Weights of a small transformer language model.
Size: 2 heads of 64, MLP 640 GELU, vocabulary 7694, 5.96M parameters.
Architecture: biases, untied embeddings, attention and MLP in parallel.
Training: a variant of Adam for these matrices, 9620 steps.
Each number is 500 + 25 x the weight over its row's rms, rounded and kept within 0 to 999. Layers, rows and columns count from 0. Numbers have three digits each. The size before them is the row's rms in percent of the matrix's.

# up: layer 5 MLP up, 640x160, rms 0.116, rows 413-432, columns 0-159
# down: layer 5 MLP down (transposed), 640x160, rms 0.086, rows 413-432, columns 0-159
up413 026:498507492485490478495492457502469484510506509535513471539495457488494522497497471489478469571481511517444530508496516506518482490532495530520455511489528497522465554486498462508527495493500495514505448494461575491522463492524548507554466499489493480481503509539517485484514477498527529533492502536484446506509520522505478511489483490538486525442506483495477492460498521489542511494523524507444502482494473467464476496493527534451500524538478506514498553511527488523503492479504489
down413 008:495512527512510502512525498593484476479520521547482483484531486505517525498488512470517470466506507473503474540534525480507492504493494492476507500533481478499482474548508492504459451518535501486468522525569472525499554499499451494497505514511460516536481531470461482536499502473493518497457484497480500487505524511563520462506505533489495500518479550495491526500518488534535522490503467490493489515507519533533528507500513530554482532468516527496512480450492486524487538532505527
up414 018:516505516520474488513459500470468523458511580507496478444473484482527450527508516507519510475534515511483559515487502523506477479502516519513499503509548498518538505481464462481515473479502484491518527548515476518462505468515520524474510493532453451444494518500454463470514475520518511525464521485543499507505512475500498536490478532501500528487519496497484476490490508474506504493572528520492490499524538501474462495479561494472481530525471519498501506515477471507478489518493524
down414 007:492508539453489497496518528625508469516457562538485518507487542500504469504500532510484506539494516520487499497498464475491537490488494471526519468520520485484461518521499523481478521506487520484502456527481479503486500507472488478521482493519514520527503529411488501517511497482498531528520522502497505515493509513536485482486537505505491503521492475476502515480485539509506497496489486465478491523493493528553522519507479522548495502475508541512468458454517479510490518473486551
up415 019:516505499501462474519488516497477528474464505506477477469485473493494479485498504490503542495542517476474479514501532520501544487470531449499533491533525465531532490485456507514506504487545482431519508566526433501497485453501521478484497529502487489540502471490483468520497496499530501510511532518459515513479508474523513544504471527497479522500506479486514460543500431500459539492551520515498506530483578495477487489476538502523500509515481491478510484468474491492497506498490498
down415 006:480502547501479506510538552524518481471529512481514524506480491491470453493517535516490543470482508517501460502497438471529461484477463487537492506514518491466548492506495508542510526507452530545496496552461482485498497521470510496540513480494473482521473524461563468478478507482481516502537498502542519497526462499520520498475549500495461511523490489483506534475525534473505483509474512487535519502507520491538558493513485516497482493505497525513465448484490501458495525518530518
up416 012:483495518509480506503490480460466509466506476520519494478510490472485471493510489507467492514537456525476554531506520539488479504497510506476461504508493488464447505495527448467503506499471472501470464459461548498467511505529493496540499478483529499491531509531520467498483480482498528514485542483527473492490535522504463508495504547477516507445495516499486459466512541498541486497495538510508505472495400476497464519456522511519482471511486530515479541464494504506524483476527494
down416 006:479506485490503531496530512534499510519464516463470499499539492499508530473490520513485489503493521502493538463521555444487474533501484444477531475471484506528530539535513509504512542523526494501487463466518508448498538524520538505537513544453509494533493509498478548500521501485497497502521491528517485477522507487492510529518519488534548526565520508508540523496492473535463517519511524495521523523472470500515493534549468509520538497508528470527519537475476480519483540537527508
up417 016:521451542426499540444497481541504462533513465524532492490486525511466476501521483510478518518496472504512480515488524461473518512488481467484506491496506467480470540478488542473547481516495483500502478479503499535503461494533477435507546490487516531545512516457496526505523487512511507449500501482513519508486489487495505495484494505493495491527476537486528536490508537514492523515522468512489546521511491519507498468433470502520509521471522567524467514502442489494482518504501518
down417 006:483487521527523489528517547502474539470485500484492533490492479533487483482517559503480509516514502474475544481480458527492501526496498506495472531515535482537537512502484504528506561496499514511511488507504502544501525488506528530462492522501524476496490493547478509460488512520517513486525507510543535493496515509500524529524502511497524516478524536517530484495514423484508481465510518505510522496493546506532489454528542506515510532547515589470482532511509478493523481572507472
up418 016:506464514497481468500477531516518499469465524545490493477539532507474484493496519466492514477498486513549435514498531483472536496506520460502516484504520491503508519523528489497506493487503498467538565524518480468476446516460464545471496506490523532467521483508495535528503501525505492531511536500480525538513517494501512541523539523467547499509533489483505525529481515480435548464584469508509566493518489516513524499502504522512493491485511470510476505491500514509497503513475500
down418 007:504482486496521525529512549427519548515512493496531493491483476464545459529555523525480562493471506483524515494501448473526485484486475512522509516486515499544501511458484490521516509527501495535530473522453509525471489512459554495510519496523532485493493535482495490498510515516514537493542515518500490511481484521482488499490539489502533493495481526491485522477527517490536466460493516470556529549503518450482536467481492493472518492522472489489487517540521540460508512493503524
up419 146:533499485482498535549502468546450499485550490511486469490518517483508520494483478543543524503495519513470497527498522494500464513496494571474478518547449470492494496470498502460445517474501497479461510523529544499513501492510505512463495476449515459491531510482473513505516501500517524492480560487446495479510530519496526552555481499518522486509493517501535505535468481497496534468480452534524501502474491517505524510496529468489503497509473500499450509523497519511486505535544491
down419 159:469530475486498502500533503465507490484531475503484457497509523536496495520508499485467509490539472498569510535543510497548519491513463488524486525468535465483541458468462447489471534502530504500488506552475535525472459496503486499492499456475497510498527470513501484515531523493509514529471541517522520521506502484519504538500463469491535504497492517503505483511449486528508497523513477515482502533444495494475531489452494462481522549461495456527528483514535486505476523475527469
up420 015:517491510501503516552509460477506503447470473461537478516524505436501498442524518530530513514463500472472494514467513483505545490504533495521487473515522471474463521485506491475500494460475501517487517517488484438501522504528498517514472474515513469480495496505526484467500501485505491461512491502542477511488544532506516528461501539524484535438479526494495484499498492455527470490528527470534503505501416556492475467517442473501498514490492514513507465509521489505491509495514492
down420 006:511500505495488539490524488609496473484474483512479509464485492513502528455472484513477513508507530513520499496471496447505489501501481491511469538520541511515483502530481509507483505538526479480442476484496481515490510492485511515503518510456482490533476478534490482545471497500473517491498505553497466458546486519486489489534511490501482513486517512482523481517492469476464491530481457546513485526535519466494469489504542509538490496478503504478501461416491454514469481512492538
up421 016:521515508488507495493486460451531479513506489489506501521509484516534487485492492506491482506424494502491481502494521464503506471511515487519488470484509496488489549476514475493482474483470507562531496508473491474516522500488521553513514501492498455537479510509499526472510513529502494537509468493503441521524517525516490548480478461526517492459529520487486534505486531433510499467582492497498536499480403522497482509493480481446496527491492489503465505509545529536494494504512489
down421 007:508508517456519456531538501593481478482473533517487502509504460496561478478466472447523511533488505506508491509508494488496462516534491519487520501545494469537477558501490495486508500520492431482480475529538476520520539490487508470485512514484520526493523518526462520517488515477503517521492503513506481496512539528490508480492537527512512474510481471528534522480532509506530487507501523495501500521509474486468524500470533540542516492480512553456511486483477500548464513463517515
up422 019:500495502479521464466471501502545435504555506513470467550502527487472473440461506511522494514471498537526493499501516531526451492489468477495526487507501494504549511481507475478505505522501485520491465474484532490470439501520502457527469498478523524506491530525520535513488484496513555564490538505495487512523506512465478517495533504512528501485478518495489540503515524495497515501550484488522499466494481501504508586487506572487509520500524509492497535491467488487509519481500518
down422 007:478502481499502481476518494513473542514472514479485453490532455466535516513517511459504485514511488505509515491489479495431476547543519509494488507478464478494480518506517469497467486493501493479516481419546515494518533462477508527481508507499512479506509485519500487457488528468496484514521505504484462501460459499514491487529570555485503511511533514500516505458522497458494491460470490534488524532557475508523510467506570524508475477541532505494477525497533480521520500505480499
up423 020:499502490515523538512529485483502512466465449529519515463488523459484459524522467489510544507475476470513469487477504492522538492490531460527504477530491463454468492467440534500514464432508515493496497518500477523499503489518518494455509480509529512587503543477514455501517503496501472496520502484492485496485517511494506502518510496475490509488519547479540464526500444523529514464448501451532528499515489529503500493523491500501513507465522500490545467501525529487490509499472526
down423 007:499485487505452499488498492468491474478535497482455515452515482504510458468482470497516488516489536483497500495497512496472442494482511519476498484481540483539552499523487515558502513520498486505512477518486514508490511534477511515508516486471435510515525471531472517507534478486450513494492461474516548446541498485516478479485478454491488479515503514482509521511542484467461449530514492521511472456513494453514495501485484494499453518480495509439471492484478465521497489545530550
up424 139:478469474507504530464500532519493533513530528512430476473480474487510461526520527483552490533494489515482473484477490510488501530499520494519533464525470508503487492530522495465508491497451485509494483458522511442532496494487459509496453499453498510534495507511513481521498483524509508505536505471507523489527491511477538510471483454521512540505523501531515459511493498466521516489491561499465528536501517528507499451419496521509474528504517514508516527470536505517495462540518542
down424 148:535484517522484514531540511492513486511452467497501511499518497462496515486525500478496498476506496464547513487517499496484475532521483504482499516532508497464465499535506489507454488504532517481508541499461494542489512502543534540472503479561504490475513515526451576518499544474515477495467479494456488478502528483490499515485528502502493528562499485523452514486500474513448459553497503480496519548530507467520539496520471517502497484487494476475485484533466511460530481452482496
up425 139:493547468478480509479506472509462522535491525486474441524563505474467514511464505548463554489496498509500501498495481485497467508511503511478460515520491501544478474485516510543485478528481431509505462524495496504500575465485514490486454507489524508507501507483514531456506458491509481500515541507474489513483478506495527536543534517502458501479504528473529537459480478471531506492529459524494502490529498521499479489444520492536443502485484522491517507494481495508506494523531498
down425 142:518514542499480468498517491514495497532489515463495466550523484518503525515500501475507497478495492477516493462508505465537522453541521471502517515487496511512531504486525506511524483497512572491459491471479480484499453533480551526516546513510495504515496526530480482495523523468514489484464496503511530527466482485526500475461523518509514501490431507514512517467510490526457539482454528520489411476470481491503465536476500530469492483482486488482544515468515519479487496510553532
up426 130:525466496469528499471560479524450527478499551477531514514548519486498538483545538494534489486498500517531501485510506494483494524494484493480542508490496462516475489505490523465492505486496526535509499464505520487449471432500523468507517514487470475519514514506516517513468475529509497462518505501510524513481547492544523541546486489520503492543474517533512463506523533462533510459460475499478514492458487488483490432518510539466486520516499495488522512522520533491475464515487475
down426 146:526503539533511523512474485448532522497488485500471437474487503505520494535487488525483488516479496525507512469479505521509502467538510487500446481469496485481491514507529468506506510538523476500480490520467473501552499523509511504506499491479527522469521516492503453499548488504483501509504486501503499461499487522474432466499480471522510521443506508454499537505489509569488507514556513470538453524526525534527522538475525500526469478474532481480499501438469510519545520515497481
up427 018:488478509448470554472465529529486487500560528502513502480496539476438484456490496487478491511503512481513512541504517534504493516510486525520502508506487511500482500510473459483533463483473513501500504457514510535453441515528494480517488483498538539545503550486514529515542488514497498473450522497494476500532484495470491485520506518493456500496461511460496525475502520515551545513490510501518508449518505447511507478471524539490498520485531534526465514463527461516511517511519522
down427 006:471533469532511484520467480491491583559461471500519527468500533509479514484547534498492484486499511527481541470487505500493519527498478520495507479528497523525525498509508516517499534527533520513520483477520534515469507524523470534482500520497460503506525476512476527489522541518495491483493482506560522519493511509478532505545507492514479498524530551513516466502502483516515509480485499534494535504489542489545471493548472510557506534489561509511522550488518492509515504562511470
up428 029:504532466528502480512511496496521479480485521492446491493483503533521522526503543534540540473544509498530524491546502463521460486488449477459553482551483500523571475506501499558518496526539512482509498487495484483521467491525509492512515533490476502486503517526480487558453475494541522518519546502510515497535493478493502491504485487515534487530493484480481491508533452508444479504488488530516464530524548505502491516525511523511488528497478467475532510498468500482513491529461504
down428 009:498511504508487532511466496562501467518512500467521471500526474458527487561527499454496503513483469487501512528508462511436510482519551480481493501502472520488481522515497505537521484509472524483511502510495547547525500469542540522498494476518513540545516491485532532465503526532485493525533494498469509506459496497533520449544541559469495496553468529515476487473503548488484508479511497478483519498507477514513557521488526499486493495512487467530492477516509534496529512477483510
up429 023:485491516545530511482462518487510476504525490519484505494513531478484458521476466500563511473509507482562494482484488519507493487482530506514530489493490510471500469486507503474530481422450503522444526476506458507420527496505440538459537452525501498451515528471478494489493488529496499475448486485501492507495499505492521503518513533493507480528500530490499511513494474492528505473469500450538485454528527521534501491513513483480460492473486554504492489484489514504509496523509512
down429 008:527495472491493520479514501531465499554464476521525518515460517523493530494506515543459487573482530523503526490506485520511519527522525464551490478458499498475488532487495530492485567522500530499528483496527536540534474557501505457520505502502514507491526510508512510492521471495483519526496546507497498459503503491464499533529507482493489511497540483523474477492529472516525506533489513546479494537507520510488499558490478540483527508512538531431497546533497524506523511499491489
up430 142:521533462514516521498541491500541538536469491522491504517518525490474445458505511529463558516507500504508528491472506493480470482494528499521496499555514519554475520460501507492484444492479470504506523517443501517493480504507523528521504506460498515486479504467492480510553495526524504492458508495478474471537480471497501457487502508502475502515518498480491527516471499500492480514497491535489487489505534531520474519444464490512496494472516536579502508524455532507554495443508515
down430 142:526501496441482511501523517480527526466480497491496502499495505494538501491519479467441500517509484523492539502494508541521487474519512531501508495550504493474468484505494483497491528467539487439530496488531520466495495478497491512546464528482513493512509536460504507527522505490476510517531462484516530513509486479525511465524466502469453508535514448451478497501477471503509481470487451518483470498567496504456478497529529502483505539484532506493548474490488543499552542518524454
up431 023:483490504480488507471511491511484472505525498520493471462496500520430461505493477518505499559478535495461527493468528499532474493517554504520491497532495476493513534465487478475551461487510499495489462478459535514486469488561528511506468467500517514517502576507516485509505462492509484512501499508501439507519502528480476515527493475521485519480467508472478453474470519490547514470465516458518474470523469471483488513489517536476486523511473535533498546489517498529507506491463479
down431 008:477526539503469467513524496562468501513506491538493513476496496491496481493494520477491504499489514508503483499527504472473491545498528491477512480494482446517527537577499498524463516516503469482490511508556501535497555489491422528480476501506447486551483486511477485526478528503442510509469483493507524479488491502517493477532479515504483539526508530514522496503496486506519508483508489524466497491491521511561502510542515522561478505462538542497490515459497461525511526532499527
up432 021:489490519505520490526489499494520480512494498516502465532550511484501463492505480510547535491541489486509515482514514531510511517479517479479522494513492469478513521487491530496519509444492495455460497519503509475460524495552454477493479463496531503516508491497522467501492457503499508446512533480529501507456543523489528488506515563499509518491450522524509460522515449498539522487421540465558479491510521525531493513516476487507454497505495561503501496473481531454517514502509489
down432 007:495476496500451536503499507522445470504516488512505476471499463493463516453507481511483533541502523529496520509504469494488465511512540449573459526460528494481529483513499495501502514520477509499485486464509484506531509490500528508555510527466501478499487499511533500521474516509429511479509526531517463452507487476488475526544521502468476526495540522487498442471508498463470513540461502550492501509484510462483508510500519515486498457505517516492470528455461491490506461527507485